python train.py --n_layer=9 --d_model=192 --n_kv_head=6 --vocab_size=4096 --activation="gelu" --norm_place="pre" --attn_scale=0.177 --init_std_qkv=0.0258 --init_std_up=0.0258 --init_std_down=0.0 --optimizer="muon_variant" --lr=0.00988 --lr_head=0.00434 --seq_len=384 --dataset="wikipedia_en"
Each number is 500 + 50 x the weight over its row's rms, rounded and kept within 0 to 999. Layers, rows and columns count from 0. Numbers have three digits each. The size before them is the row's rms in percent of the matrix's.

# layer 3 MLP down (transposed), 768x192, rms 0.122, rows 37-143, columns 128-191
093:434557401432549548457438420523487561485524441542484548418574465504448492493519561521554673476552467445512570478466455527547528524526516542495523462512411550547471499518522569509596531479533420
094:429579544491522452459469435562446472500451450504496469560535520475489407521468563449493518449440517502470552571502530505487458434574503501512476482398515568530447475537444486556520423437558516
095:558564499406566606559510512472490506496523494500564489445522441499433493500513518444554532441448518469571469512576483602620489453502475465461470434420498504452499385568399448542455574548553500
115:534520413532478457458526517543550497523630579440552433513511514512364452384473479437419418497451448597524499516447544476526517498562490484470636503524517561475542650519486539501443434528534519
097:500491503557533541557506537554606439491425547661625501473418424481498455565520480553469503463534465527482476487591456452468539434507466480470504521447454507534531528503542451587485569464465516
108:533510512490532453486585516436500499506516486455483482505549489531609567559468636508530536524440436585538505535455559466512484589487498530392532471500517536558567444493516521437479400475476424
100:460532510491555545384545510528499466452524566484432448386438414444489456569483517444550428412492495456551452546575533538550509551497550525490527503582545470544367536361495590487467603563559520
103:552526564516454508587530496551506488584477414604591576574485422375445489430494552426503406520466402548444469542527507487560477542452483488572496518448487540507456602456505435605490438514468556
104:433576476471439481536472479480631477571520552508451450544511512456485463430448401479453470574500466552422514446530525453509499559426496508464507454446478567509514490555515562534507530575441497
126:456422447476490591517459529538465593492585440556501437518613639500526529480470567458443525565575511413579578416452528480583498480434503537442447520639491495499511528483448505544459461523418446
095:472400495595484577556514506522491551491405538500451415549497422578518496503525503461473518485503497517420510577524471552559515446462454476487502595510414414512478508580408559522445489489520580
101:446616459491507466474546464552430473461541373491507521552461446388512487527510388410537424447569596458536510491427482501534560487509539560530528519569510522485553484533370570511511572495444563
106:495458480540468532497521450494534562365436549450524494544472599473509493490450460488489525443555478480469408621445452486462560547468521595468495502426470436571558533526475500466450641432442470
106:482500546537410543464432509501417489450453525624403509472509384499506442622484424560546419517478493520471415431565478511498499451506514561586536515547529613533514449477514523541527478441475492
101:466512492491479429536513510415462591472428509515562574484564515423597561442550464451486516450483529568461567514400434435414546556429521518466557521525461604449505475519555522537445455520528489
092:442576465464473483409526478522574493550558503455508537488470495487535548535528475481466505441539419482485561486566433513509504417448516458452455421462579696399442523512475595531490424520511457
099:507498471486449456525491536519554482559535519498448485548544488504506542498452476563472596451494529565548454465511405558535509528506580555513646525475540631605492557543514510526529474535517419
083:621497477521509485508571474584431498431465416507446509556549544480549539495503517618530523407491481450434454501464511447486453550508559479493556436636535592496410558477527489458455538488488457
101:477456466577461555451491543471466399536583519373607554537521518539458463533482469484517451473568508502590481531519490536465490499500459393490438575518436569472512466581514505499480460552521627
084:512596464498463482466485476513601505539503601452525478451517446423548447421443503577515571464562552509431494522613471451543466566378394424519364563451556492536502428468516433509507543511527476
096:555522511490529496463577526478507386617548630466487547388503528547500586591544560506511431497543492469480627521582535460587528430502462493474485478487478616536526567418438501492516478571518521
090:486487486601439429533410406453491479409457505498550467467505597440552592552353479538538533435468544576453450485545525473563510534459451489402380444468455545458406440519434548501547574503538570
096:515494423483542410496462477501494453441516450487573553449507575530440476493551487541560393480563529549501498525540510565516471413586470545373467448390472476570577485503517609527541540467556486
106:494446632596520407625488501490504418424484461356460527549470526614560491452445526516490515423497494460501517569453407447450527522405439510500490512496497492371514500540509503516452510541526498
095:536514490462556560534489538596525507461605489530515488538451504509522385520523505572592521430447410422451571541509487513598527457489514468501518465387487467474519490472449455534505549499493456
102:580553467429531491547465523451551577485515618475489469497542503519582531524471514573511521473465546533452447519530543562487482400523483558401486474547494559568406529540543490516514433498591464
087:531483473491535565519459487467462637481475542566445495480458537459429554411443488524582629446483509458437471550528518455496583486480505487463521414507484558564537432473473438524533603414571521
107:455446475435553421525564547521506517526562495414507534500572465509492441507444566506593588468404470452491512476465533459522554549582436527478479538483418510514597486481472410409484488533499422
110:540452610471536466561449504508502514417552546559470498550522486438469471353527386482550504500508380510498573574550499549547510475398567459522468521443501488491505513429501488514591579506573525
109:544418513597536502449433487471478374556518551459528495538533534501487482480514526506448514377594467430569451510553510598609554508515500480546458563557455557456512469440579507522499484561479579
101:576546378571493488436538473549539538540535562541501498509610488410465382517432463451509564481484446517581378515526500490490537491548481534513551443557490482447540552507459419513472481459480526
091:490450451476488438461463494508559544611511552467504524511529491562615501405440541517503547452451555511530495595420504546453534420564565509540488522570482503488549525473473516487465583580460540
104:469510522424476589499576528532492505505439555572439504488458401477472508648533607521475528423457460444466415531427539421499518535487506483550512478485484523548521495445510529485450495584410446
103:504440459469481491512473605556472474563494458604499450435582522462455452495492435523482519469469494478509570464590438419599449446448559446432520401495488514500456602457515455556451558442553551
102:547515462428523411482607510547513533475604483492483448457528495571485507506496519547369530534490502545549562537525472520439485440495494590419545526499487558527545539458561512453503509535458546
105:512445531583460513489502578458486409444516527581394538516487507554428399555521502551459595618438530471451415510599467491428417469384490571452457505470478527507410487442539535479484530540462523
099:521478476559486469529515440506546512504478531526539462492465446513453472549488495560553553500549419593533423510458549591455530541489420514587524426376547523562490473446462537478531558509457430
086:521577455541523419513499623431531458438556519431512517495508548637511484528432509513470595516460431437438476488490459493420483438426442523461425639447526540520540429516499408476542514498569618
104:398488423467519516432433572408522571526489535528564446503449497429485418498561513458405403483509496485522596524506576540470464507583515512510413431541576533384562480476455446386488497485548463
092:517496446475418516500454501460539576514550429511519389488459501396388533445426591522427321594476486532518508477551480461582481420558518464489538531507531475543531528486438480528525515515474582
107:430543546535469527455528414448537567546481541366486484491479527498478540575532536496460517525503395462565500486502503469523512504533517466496542468499494512524443519511550483535471541474475499
103:541504593552547561492580540531542533556468458474476495420469448582444512382458458563407553494556461510506559589495504530621569531480509638490433527566469423476509549466496557497429511557465564
119:492492468564506508444518531483502478395510582472523439501564480535535442506444479574452517561479554461520470426438484589484439510440505553521440558467449566433555445552546480585493511595518456
102:536415455501502448561525531513438438491524601595498601428458502552547353609526499517503564508520523439589421470520626481469471522416508569479521557518435532428448512404468589553399436517590536
118:530463468595478420388485522479520484466489598512509503430392419531499444431449408518581395545519429609434434489529560436513568480512487468539428557472414526366543483489525488493411587551510509
107:525548474522522536398518553508553503508513539585504583515528476485542476500479433415542578558609539467436512396448477506459494422550506518528417584541469461361554504456402466510471474501599353
099:450509497459464549495544595456562581477465560510565483488460476521480468567516552476507509467566433497561520591536465585470494542594466519509546490510545505465452475469509554457507572501553457
095:553488504486503508494496581534492548480514438461540531460531482514547565450558587494525488471461424527513504468502556542482506484510449516517468455623543506514516527466550523445502378443501444
094:510515499475589602525508514443523538426549506433538483436460572575548505510497502610517501443459391524623470550484487531409429528478482486449547506391437531477534446531582497516476446549611464
090:425503554489578555534498381563398511425527484537483498410457506583508584522589464474552611510469593404478513504524488587536547446520493452415462465467466501433437533573513485452542541439587420
108:502457533478487557534474501535600483541521481432536501489420520499572561441524499599481533555476424491546511527521461542499531424547520476485580414431485509511562554455576586512459533549546427
108:461485520463480482324499536517521539524589551458508433477406472497458532455520537401479481462556503535413589500461445478454453461458522443575490469508473536464512544507456415532492513463452514
103:543500499510513527573631557550456421585466462430451398541455541539441501384526479414389508556421498427499535482518499520441489533514432528530519456520502460508569543596459428509420571464456565
097:462513601365540438569356433521637565473404560541450493564500501530481560495447453523570453519536497494464445517435470432456574541495509488562449539535591358504478629499444587451438545483468496
094:478558479499375514475547528545479417498502501486587474582515501459570546474582476450590544359392516500564465514482436451560489526464503507524482543481491547513483512480466522589493554540556464
102:544621462452480500445453519542540552538475511419495461423445537476530474520423472556524481548478441542546440573555452520549512592558585479593500476396516453596574508399440504388499508451472535
097:373498414477599531488564539457452513490494490422511401465534550413503551451455518545595535549535555488462507507494429504617467629475503549534524619535512436480489460553425546448476560459531537
108:490540447533493459512497502518490359508566520475494436521453517514458517556427579548466409540468438505503421523473530518540491468486521444581505524527456473477591591562523483520550501445446471
095:508482518618349511470501385479549452529460480554385477518472481506460516572592455459540514499533421483480545517468596546524472475453462500455536506449395469467459532567550539560389419517508598
098:477504548515481504594548475462467477467492513511510491443440452460461436580561679470562464484461418523508469480536491526561562545425534551508527565514490474467578574487559500434466494432489552
095:581466439491578472502510587613590529508532450546509490402576525514463495459392522343511629572464530426509440458553488504480558483435571527476403432515524469439542451476558502515506533483505466
109:521551525577560538549492499472534591517440513415510456567419578493561409533527538476444532519567525437602561541439595450525453478487508523469443370459393505515458539548485557575477450558510509
095:560541538496448573446432524527541511478498560467409490481480480528520553443551552478559642553487518541489492511470423453481472467569458540408514497463464539480535606501425440538508620528522509
096:489601501490564537440410520491450552545525479483555498439535588496525612514483487504497563408511498461420518508464451452540501517517555505518468435543432531481523502577581581515455549554480514
096:518567520491523595574442618491492453483467516550505499572470451585524518547406503470593620443531480384529518514596527496459562515543535458501495554466427429469482459521458490582564460433449472
093:509487535552436622511496513422435509472522460467474576547510487585471594504381544583529593403525576513463419525465386432533500509454474567479575445530521589511518538465545569399548388523455540
096:461463498519479519484485502488577570475518598566528478488531606522500498423422554432424526549458459418505516435507522529498438526466457557509533542635525525377434530513499512556550464470458564
118:497544423519490547466463516490538461568621511457535490460421461454517427547497586485435519525418477510498455481527552532494509428471500454548511501486502485564515542558494520570492471501548572
100:474491543459514419538520428563453512436464508532515545452485551463576535525503439519545449457509599422466481474623519475462495510470521475490465494515459508391579513470548572455493535471558511
092:449457432561518604536492497559438416517514556493494482511540561547547483577534598477492414531547559473533520557428483417470479510448460401492502534526606572476490605437483584556552493514553439
098:515463404608492541456617549506485555446565510376501457498467552379521524533502492415504511483477464468545421438553532460419607424457527510462522518509410414507479475617481514494522482446540536
100:475490533468482463470552405409538516464496612438472575501456552467576565562510503513573574453546434405496461530514462470597525542467539420518433553463507448460482395489498471501533557542520468
100:514466517485533419465589443487435513498558509436549472573532525516469502443578430493544553587425438543462611477485391428499526533500475431504503432541529607518592530479514476427491493517529431
106:554457571406474402453487466536524514480508475486455439444493556513414539541469458408514511489412393501527515503572480401451482439440521559444613530429540543517455540531586593597512516511444479
105:602628456531493518404414467468535460522583572529518446488456478526474522496440442402459407536504502510456524506472599422501433462575535471441439490439497448474520492520542476500470442532469541
097:554569453477415443440484485402454428478556417479579521517567486466517510506568514516545638551502453486521431528510531486468549469412548455505522529538438427518554569650570461514527520380593462
104:564599490542508437514492570507535454526556534460490412518476399467544573511463386544435574444450431474369580429518452462540551532528521488460534496591588517503599507441492475489511517483401570
103:452565547476462495396530454490649461505469474524437503506599515440464509395429563408563518421504579576463486389471479478478535561491450583555533543524520516501568512548435478401540575498479564
099:452459491477476494461539472532521416534519468466560449485438497597403434477458529509483548548450495478508473565528540473573436588509512453558495443570564489564495594513519449415545527499545453
102:524501472498570548575538519577392552518463468548516454377440481465479417462549416464468432565477613550498557536536473624549491457495490582576557481529531497536425486565574501529489512525469543
098:587493492524461522506446533504507516543445561467428532456559460474494586437563518495500535514449448535392512447525458496373508580379558573485526520358437502482459451444495500535410569417515484
096:490534494503570459403527576546472486547560481471559538444471555466529509462527560483525593497432533501550549614455525549474439477520497602476530473513524531540434465528511554446529544481513535
098:432486467550467501503532510437483517474512433546483582455449546471581527490501517478488602490413505489508485535552631567498507392553467456531479539370581476515465568581515469539426607496571468
108:527519565487503568552476461505546504455551438559481509552516509432505571519424527431399462453544534507451567480404452446461506519511466464497491428635480472492504490524550475542577496539508469
103:523536412539613512531434479534538517514518454489489436446530620448454499389508541534449566492505612504550550357363447446649525559539523438453493483466459480488550539538507510511449558571521543
098:515507510502539520520533563395496476506522459495511491421559478478551450491498462502464627522483509437562622536501494450560408479482440659483525578503481488483469493627500507503495481477415474
105:434488438527387448561515455502545472563465578486544454492559435534539557417499528453483487514518512559427545472541516467418566548444481538550546466486444461499492477489582404465507546431564509
096:546533496525528563514551445596543470564538429541539434481539449448445506415534584602558615469529552598533417515415427534514589478420565618485511544488417533510473514520472527393502582502444492
104:512466497483518570571526476513467468481470525488532417504500428564533443469488481484453456480551564364443532456467539479406411541492536522486468564483469450492441528547545421472520560454507468
094:540482597507470429474523373558403470439500530533559476488566513443457466378502560507515482515562528483568440589448526458503460521486547541480530562470424497506479425474537540477483543381489438
101:456501503500505516427542547469541539505491549485502568426435408556486510502503343499557524591517491470422462530506502490533586424476559545489542436486511480551534525414543564517484461513578475
093:489526542482417480513455541630462469539491429507504532463492490509500503481519538471552541616412439461570510481532486539525525483528538528589513469496468563539459486442494545535437547464510604
099:495453516554494582493480455504502482449454492518457362399594458467591582498561576454466546441416497561538582421487464605627442415483447529407542566589488596545492485463523530509480487508553457
100:486379468420443480475461565470518519478567551524511500511484482568511491454446472510527354380468367543516459397545509566500523501574595569466514510583512482551484530477431518525501519517452531
098:434566582497525542524537474567534514511466487427470494515489530398594600488458504564516660494468485504535518413488446511568477487497506521388417496501494469512535560531434526497460531492469554
105:386541510454547535456544432550478438517470525454553516556553540477488473506497496532491485516403594431445549533583550518503433502516536494506447551501546457543459369452459515484543472521514494
090:368543585479537460467559426495529515518486555471522543468506561516467540488489472562533543404477541518524432595495526491450522502481559493475521497514509517453572466440571525455503559477538371
103:396460483484448527504487459532474488579449455563524431401478433593480553609534588494462454480543539503471435501466478532468536588509533477503540413531457436576521550410516510543526431512455500
094:461558528571448469482552458471514451509586475405501534507406513497574537545532481544513474516501415396537525503515536572484595502441430476445440516583456489436495535436560478476526456494492451
095:501397437533519510505488416543496518447585561507475483463507545533464448488523530510503486504445597473482574535542472453477469512437552525565521435537466535563525511485528530459442529529491462
088:419532512565566504533516527547506512509469579541496458555544477462511428534452486544513467464524455488465517513453461441552466450537492488468413352486508493532412596473514566491390573517513506
089:527488420526461511590605458465411487539498514434466566462435529570490492558408495493484429592486520529513517523418535408546502483586427507630474460511636557387429497526475561517518558615463483
111:505526422567547450502562447487450497465481538398557535552573563528435511518465499410430458525506493471589459507494519487430460500472493482528540542488487491449428518535493568534549546474489486
107:539420498546485427540507532522495430445485433606521493523498537485519467453465470559501468504535524523496474469388581506413540565474479512545534511558428486504573500520477525447504439409506551
112:417468502587476431446571452498465463463495464555486462490534517599534474510552524490611555501482570513567467397472561456513467565468482562446466417551518444582557573523519500502447463525446407
097:483435616520571452480528448497455501524514506490498523448490574540547546424550540513589609517534486467506608427547491476545529566493538434504479439489515539504598498427522511531408498605530548
104:480537460453441552458580554451483526432428527532478491485456537558436475583522419574462614553412565513509479516510564464451454515415453561530466516552556504524540520520530550487518441543442566
# layer 3 MLP up, 768x192, rms 0.37, rows 38-144, columns 128-191
095:432525417522491502563478533423472597534528468491531526452634557427461498434474406461483421497563581422526428459436449517561594480508478482597523474543349490540486449497606519502413509602569448
102:474460518491520428628496486499493484593486567437464530511561496550467456533453557439451642430451524553510519516487464488426572380523493525490540462493578510522541511498563500512510465578542502
102:509470407518504485431514547566481543554522488499477505518554463505351479468459516468505556482484550566560415576528408466455511475541549461488570529488539490460458480570490480401399439537565473
099:528510500551502421572446503450476496485599524432431489582610522520489542518536473534443488521478583534541520536498496417442432536546551590458511477551493431492515474570508411478504495503534530
104:523367520582472513490573490515452552527570480576568540513543443435514535547578553500494527512469569557574544529467582573496530468498407471463512512571598547544545595485564505525453434539450414
101:448498487463528551451459443432484440523425574483481519481426532479562450583521420508503428504611412559493512481595653494551536484537477524403488496557511459481480487478495496567553505604500520
098:444525476540504520412491505596487472500448521559435505545505551457561566498463493553566518452537515537511438502424499485449527525666459539399503502584496459516512523490467534553482527457515541
102:502468485628471454498507510547489482452633477472479475519491513494440484442529414479453474424563488608523491474450533495502566481542474424464537559521453465461475505405550450549513468463532472
110:562404496420580505553436548537449524665494517357478510561460470477454472454500499447516611419539471575492550452412560486585483505487484500477509469572476460545541593444453515482442494573537444
096:456566314556579525502575464594488494585527595443511560482537457542393504517516604516501532510520486450492544419471445482487464535431437480504528493411612543482429564590475529544388603436477508
106:510466478540465491509451535436625501441500470606503475525495541506487475487527523600460503597565518481424480489574534510504472467541463465474589567527413544561435516485503496520510422487512465
102:530550534479474552520493570537509581501601560562497429469533439529464486534477458352423531499557542562507485512446504500456475455467422518542411513494557487525502518504447549485547487519516464
102:519500469466434540522550516524475541535527461514550532464494523534449392510543478497554491571505551487537525493469547555509640542400528464570548390453492491516586498565511456442471455492469410
094:499498501464496483619512538547447552495403470517561507545432468568562448571526455472543480464618378527413521487522521461567509538484568554502544438545530551435643512465577566553530440446482526
096:448480513450468446553499514571411479499521523540554441571523604572468417459436499510541467561496472438446483500387503511446413577554505486522507599566399437490511408590440404457464566532540526
101:608566575534531579554492508585435486544468587402561550509480525525540518488452488479432505481510537485502466440516547524537426466512452565469509468531498530410502524485502498509508493537499419
088:516427508439601529572558489518444500532569538382451540567462506435396486442526508451488519555518567514546573550465466470467508577437479581486492437508492483588511489387492579495516480465472542
096:370539607489544457562457560436444506514429543543465386560500560510516451572497453522575433523523511535429489491486534526534462509493483443587500439489529400493464511512546524481603452434506459
094:477412542568612552496429514529445509492461483414542523544505492495465485603559495601455470485445456456478507499375556604538590528680508533448540512527452499596496503522454457478499483458511574
093:401517381486536509460492517482503422518498530473484516572568496560526559485504455526472508524424440523553351446535455484471495550555537425595568559475443455507449593565571507509550605471537547
086:521470567454548466572490517478550525499615487477485472583471470498608438466443564525512447519438480442562514538536402452474484480400487535440451452500491467490606612468451516469497536556545511
099:498519389535549565522505520533490521539412541472459531535521536436559541565502473422388548506511471587526488506483496548582412585553501475449467525512568494454500398583540473549512530471472473
096:433504426447445493450457638493547471477398500535529436498527506471560440573490421493455554557522472479430485535481552616440469506540519573574520497595497505525487485501582468514518446493485508
096:499438507415485507580547504509482513509499511510480438460418479533468509544591604461465573431497499499457548509495537522570517461564502464554535603489542568456483443442491464528382506577534378
092:408578603486356520465469500538572383514461438526511556513470455504518473582525462477547498473485451426489543519395523447540552481489424524555480520545565494587509521543563557484607501616522491
093:508604615473511430499443492539410468530535460509496521513413573494523490481525541515453475510615538542556568521517462448497458472446493449522467501464548478570534509429484562417456409512611430
098:559446425427507433507548480503492435552576467549536539518487631499489438506571422521507463552522402535561539504363565491527538609490472451495551447471467558549544511470448503563443498577439520
114:567551575514585539513461478504466453582429482455563515526504567493435525494553448487543503487450403451477450454519504531570502498512405460504548526503578568458499491533411572501502572423576575
100:544493507425442476424477508476396389541513533517513535418458512498462517477534476439502453508580480485555468435558540544549475464489531477509569484487485496504452535422453499504469511532486521
100:475433612457494423484461477461426537442521506551456495548477499523560465541493568578448494558604466522462640488451625432485374570497437489552589505522525502466504557530522461543547535485459484
099:413467502568514480489509471527595527428489381555514387483506488471530562563509571459430514542504529432507583553519495553449542504540345474544541463515460498555474499520444433436430450551491425
104:495531507521452476509482416443618432596549548505525451515507456448578527498549396475508542534505528483552461503533482553522409478535461475519530596506471480511474519550442534527516503450512481
105:504584497427513483516483566533470510480531542437425416473460493373608455471469532484399504461488476463440471562432495467528508598554530504432552509520518509551547570471578491527451472464453568
101:638468524478511466518512583514600549500494504477521489456464461561526455518510520540454575541491481538528513551435466415476558537548457477548594456456612506520545493473596452503411511546434514
100:462642641491492466538440497490610480539469318477522470445529508504409510541631513525516548515531478509486484489565523476492515471499470531531487510597482453532532493591482456447504472525504544
099:554495526490485551547479625423438442447422448571473441512479478553531408526529424457439518498498503504465449439487621533482497508435580430496560403574528497548507429571501562540636478481518543
087:518510552410495580498446532493540518450425527505463506501461487470490521497557551471457443461459554590629588495484445481506629581400529471538457573488448532552482412476437457481565484537469451
102:429603554458544550462476435450392456500496479498481568562477492387537403494583494455502478497620474510493511556516547466419543557484573567506484448555448575431558538513484475492529484573516511
094:556535515465515483471650443524434517508418455523476473403507492490505486437571512427460515532481509480435471493499528440527549466438509581509409404451560505573425465513398489509563433646538517
099:482470453605512486551475440472521486451405481466507512521446587495480501553424562523563428521522464552518460522539551541555478494483454574452486536522555474516553573587503383484539495463476443
104:539450533495460543432500591447442486501409505562478516435495511461469414437523547519511515499438470558547513516541517480525466462488519612494461529487528447429504439552568544549586526475451492
106:479503466567449429420539441567613456488503517515463525580526496520437425458500426410502610520549453462510465487528474471451559522460461587550428522612509494515533388470562461537462513533486480
101:442472467543532426459469436480514557475568444499460519514530570448472534539516405460505506483493507475425486586473516610418532518565479418506444508515571465500498551569451544429510443535569531
109:471416425433545546527462492532541584670612444467478515540533441482451520480502442473500420443456488527533486477391465462468538475513556439465538549466505514555449572526529480403477450562550485
107:477491466575526480514494615570468532550593410557527452480490467575571384439581545493519503503461556501479551490526543421528455523462535497585560495430554522456542523560525486396481433533575528
101:497457463422541512489431546510459498459469505372514459501589429456434576503489467506526424430489537414508557501497414528508457570516534506520531528518457518438477493497523511449439400498490514
101:642448490446495480509564523566491570446485510486526510452443503475581574470530470423496529469574418487561508507498467467443451505481578547428537496529524450513534489491560557412465519426495526
097:507511490498533540480547485545580528438522439557440500494527506464537510540466491521489369500485513542486500509453490417501564514427602450460474510570465586480420472504505436573496411498487426
112:430533517481516459528479445491472435541526465474477492552596514452450482635574526466520643462469590526535462400444350506391461503558515575516529489545544547397556495540440463469533526560489393
102:493537600552464528523572604480480539594463453455510533398473484419574490537434543544477542585553453437465478469480402520541493439489528507512355491495531518463498504471474555494480492452526538
097:502453526553469546593504458483457405510408482522481497515577526421518450524505448531514504474566460482489484480489543485564468547550488559488484458456429513545479404512563571472468515533505432
101:592490576570458441539446485496493508469441523582459537485511447467554430545481448462484541456556477496535441546532593530574493481501547495517521516501612456491612546483436578519634435478344521
097:466503563569479531512504509429566483451523528507483546426549471444447555517558467569592600490520555495445521516557602516376425547502530516538468569534475395468483523516552432538451484438553409
094:489539489522527568535464492573498425539544578447569491490559535429583491520449540567443439555487508499451437498477471434453482572512521454466538558522577549472520526456451541467501487446587527
103:456488536433494581493468523509504448532544561568564453539487549516518531501473518481454512479508467457510505495479481556495403606530428528594543503515533567495510401520481569437528496550489491
093:444561544435524456627469492436511511617474484477435463486503521412486467410485486525489505568489531647493464553584449468433467508460438480567391501392554564418509525468451543427489471516446507
104:543482418500508573597484412541415448456494522495453513478538460543480461568570523405439486588547481533523577514461514499501479547440378476450478448523544526534659498468591526504576504468407412
097:375520542512565458445454608565443524538442526557599559468512539466580465505438481535556603513563643567509441475446457486461451582451451483494472462491536420568519476454462451577534511572459470
102:492456540539533526485477505486523478498575533520354508485477424537580444478511487577410561503474461508530456446495443456515551416622476465575492504519490495583536512523517430550456462460500486
097:552448552442488525508449437492475358505462501557546420475502483494455553468443514581422430508397483492508464492528437463464468503549614433524494492504452511598463504449480559527501474475422473
105:512563486595620471505588499583581558535389459425447508439437541421528459509522515523452449449548490454504459579466513489522500531574498469512474489500448470581509508450502421486475483512489548
097:494476573517530485483542528499453445590388443551550507456459492507471520502422427442533543443459538449510427488519501441487452390460463504576450559499534533515495440494501500592541426545482459
095:438510558442545391505577454539567478428435421528505547464475491470498506529487456581472401565576500494350461492530530583479483502559519524570565565413440511524501526529421405488520512470444491
104:448452467572538461513513519438457469518519512444561519455541443471500451449507433541465604445556565528605491463480463530450481470556510509430549504512583433468535542410478460481544472441540458
091:439540537557567628511572536417420545614499447554534489544553531631612560438477489502454490472422588457410520405437470533459454484491461566563495542548474495478512500431541533599462557472493549
100:524521552498549512494476595427556542514500341492567461559489433473554509577543419567583502445562546528491433518528486537455406432441574472509461520511437498509553437581433449431477446493540545
092:523466488487538440460504504538479452494468454458448533537516476473567619531534402400484539472453463508535467498460478518461396529465497456448603469406553461582489527542512422514489614459473533
098:485533509478422550520530532588526428576520420544534471541544489610463452530484548409547519484513433508532552384472463462478453515459516538492559600491527627493443460564444503452460560507459436
101:464446457545457450547507508435486549482497541536565492496405563482504521438462444496450512546554554481558417574559446515436466466425559455522575505508478609454560412511439464445503531529435512
087:459461606455475530472415422453578468540535553535435462572467537482566454528517476555571504533569544501512487492464580494579538435515472527581568508589519463497568569379441541472539462516560511
099:479535455493504531505493525551443430500434410507499459400461483534467512530570550583419375472477489596511573479541544495443430503591561498468545469551451443469519476456455541546525389511492448
096:513477508505549484436430579472481480406496552538481576493486514447542464551403488493465487495558514465448383420561549602510477479508549477543431485454476383457506509503578495527575452438538565
105:468453450464547484535473492493488510517443537433563424453504604511467522476428547471574544523549551561438434419541447489388475586430466472479568442488506478493462517463499518495600526550540508
096:573473523461554504504552560488596522553607500516546398477534454381493430522541560541444500501403575540528444535524509389547491621535517500476521591437484530457543484416481485543492456509464513
103:450529507466451511482543532567473537512473485553520483524495532571598531536465421479544410447467463532496456478428437419429467495509479468470522446506569489434536465531539425512494549494467508
105:379462517481472440523567571486506565499448499519475497430479602428513499501564527495553424553490561501499498488546565515515425409413467560497466558544534521454543452421519432434503485433488385
103:528514525528517605478481457447386481442439394557503532511526510502480541524497497596407488508533450481477536444480417570556494476557538507465544499533506515447548528515507495476466557549419476
101:560471565484498504552572482523551508430482577452499552452479512485555506544472599492491425563354505419503558550522547489507428535558614550527429530466496528456495543415502475558551512485459494
103:539474500552552513547433582579563540551475466546469511564549475513471418558518638576556505533488405436503582428400512438415461498518430407404465533397504650501510552542493492436368529511496455
102:586549549549437491528506489505485504501452557491507556486531463480408480482462482446420524520555524571505528540527518545498516554586558483474509463519462460470535474504436402543475564611551554
097:520420504554490506533558485460516438474519532518549425507490439546514469530441550364412507524564494463499465559497463442481509549563408482540509527448515519607507421631473469437514476536433508
096:473419490437543479436416556603535543511388584439485438495554442434478502462445510521536518506569512518502390473472486480527480496459511541504507570557473598506482507440412496438570425469493501
099:591523498491429538504553567520538478410614518418487443495521525487514485568439533566519471445530461496486537535466448445444550485452585468623567388515479539436564559515531488471507377506517521
101:476466610457358509504461492497482497472466552503537569441521467481528436591539464560512423559517458516460510591471478540405448478445463531528451485480529571484468425504520453475591410484436463
099:576494554494501510441550432431525495474559392479509498526548552471511500534586443604521531648490412444558577497506446518516512475488518521600518570420482474544576486563603564459422501521516451
102:439531611503543484521428525579441517540482483522578459510445424424472428560468481493508417454552389538519507566571517537577477486458487554526453484464544510466585439447536605457541541526428506
097:561490550466557490612454506541374451524520546519488455453486404511453429584450453584458520564486494555465429528506529474463514452396546410572449500565560509512409522501460481513544392543542445
104:420545579449488475542530506590515495582417520474542504470482493447545415509527428591511526538533350546526439517536465442501485483530540474542518486487567451511528490509397597573478505525466458
096:500523472516471406596451653504514551501466565476460508508399498503465435476502575521592494456448378570459454429444571501484542536610456421484508460406521510546450517555515450419539515570455487
099:441535514442491513412551485538529483544500420454529517497547526558540552449579528498543435509493423540505484481405474446457529550471470472371541421525447466576399562540579505514495555472464530
098:557491454485532500526432487455459545452493373491524567474512475442484426557569513441569461636509520484541453511500535601475547400541448544560537488453505477538540555444503639496504546496495598
103:534463506456489565550409491529568501495463527561446596458547488559508466518510501566518461458462526531529551466490514493472554449406536497482488550601484467495444498448514481525487455534465482
091:489549557564506429487467535490521479525454468559460520522530426500473599502566499596463506532515520435519504564456419457460446500469356597547496519511461424439405527529476398460450540514564543
105:500459400534509495446485537501487472589472472530521516583427615439534419453580551476514426549506483466449496458420460408465514539506427539422569496462483520505541517576501511487504413488505549
097:513500559547550503437499533552514434554480561435575448564482545578492475530511432505433515586452402484531537491535555441502600444471435520514560478531492442501548456542624436392470450506426474
095:466547506555567453488551400555480393455493522507491555527457534471480459427530555474513489506429521504619437568576504444433521554527474520454496467475424482507458563546582454464520483550506533
098:476609547493542582541402595563434500386450483485386514535474527534498450457500530497431452380483431556495518472590531479424545526483537338481592470438487520560522476468502555461538437482545445
096:482564508428450496434537546524483475567486503442495465443502500502490522437588573387477486559514499445518454535472503496436540533562461513471576557519376560540466620560526512458478460581496505
094:468503510540450511432378577531574489491422482453494577569518473533571507450482515592404477457532429476490429490486528516510461532567483494345470563427565396467455448540490434506580489498543557
097:488465518490444496555469526483483499504444565544472516414463511434536498537541392515494556544569505573523569555491490535460475511489521530462586520514384495493475492493491488471560442437522471
098:541510438506551467499515543521549508527454501505671535575558494465596478474441463480437599499436437528537465559556464505447468530481439517516531504432413537590522477579455449442459449460517572
096:578546579436537404475484442441516529472477572497418465491507511607487455591608479434484410601404503450421468481512479528479479479495474519455456429438512518511517471467524586547474462514557493
105:512519438485458569498521386534481373433558463447524562563553518511409460504496555451603553485502536497497475566526609503566421505466597493454555468514504476449574484448536597457469517535492509
105:453410512439590547540385626555454520521598409519545442490561481493518484448470537550477510464576465529485529447465450450528501523542558518434531488567506478541561472471549500584483471491472442
098:429531450436521470527489505444503483472374491510429501563515451545449527473454526371529611499451480535507524450551532477507469430478465576539506499487475452403485534482442451456546558486448516
105:471531579486557478446487473548450448475531354533495431550534437570530497520502516514585576566551532482505491449495499548457523418530455504479500441572451548501543432523524437512406401465505500
100:531421574474520469571510634535460379469481541493443552482499395507473454533603479543408506518401485431556481509421559437598511498489533495551567386546553481548496450535489460446500481438449530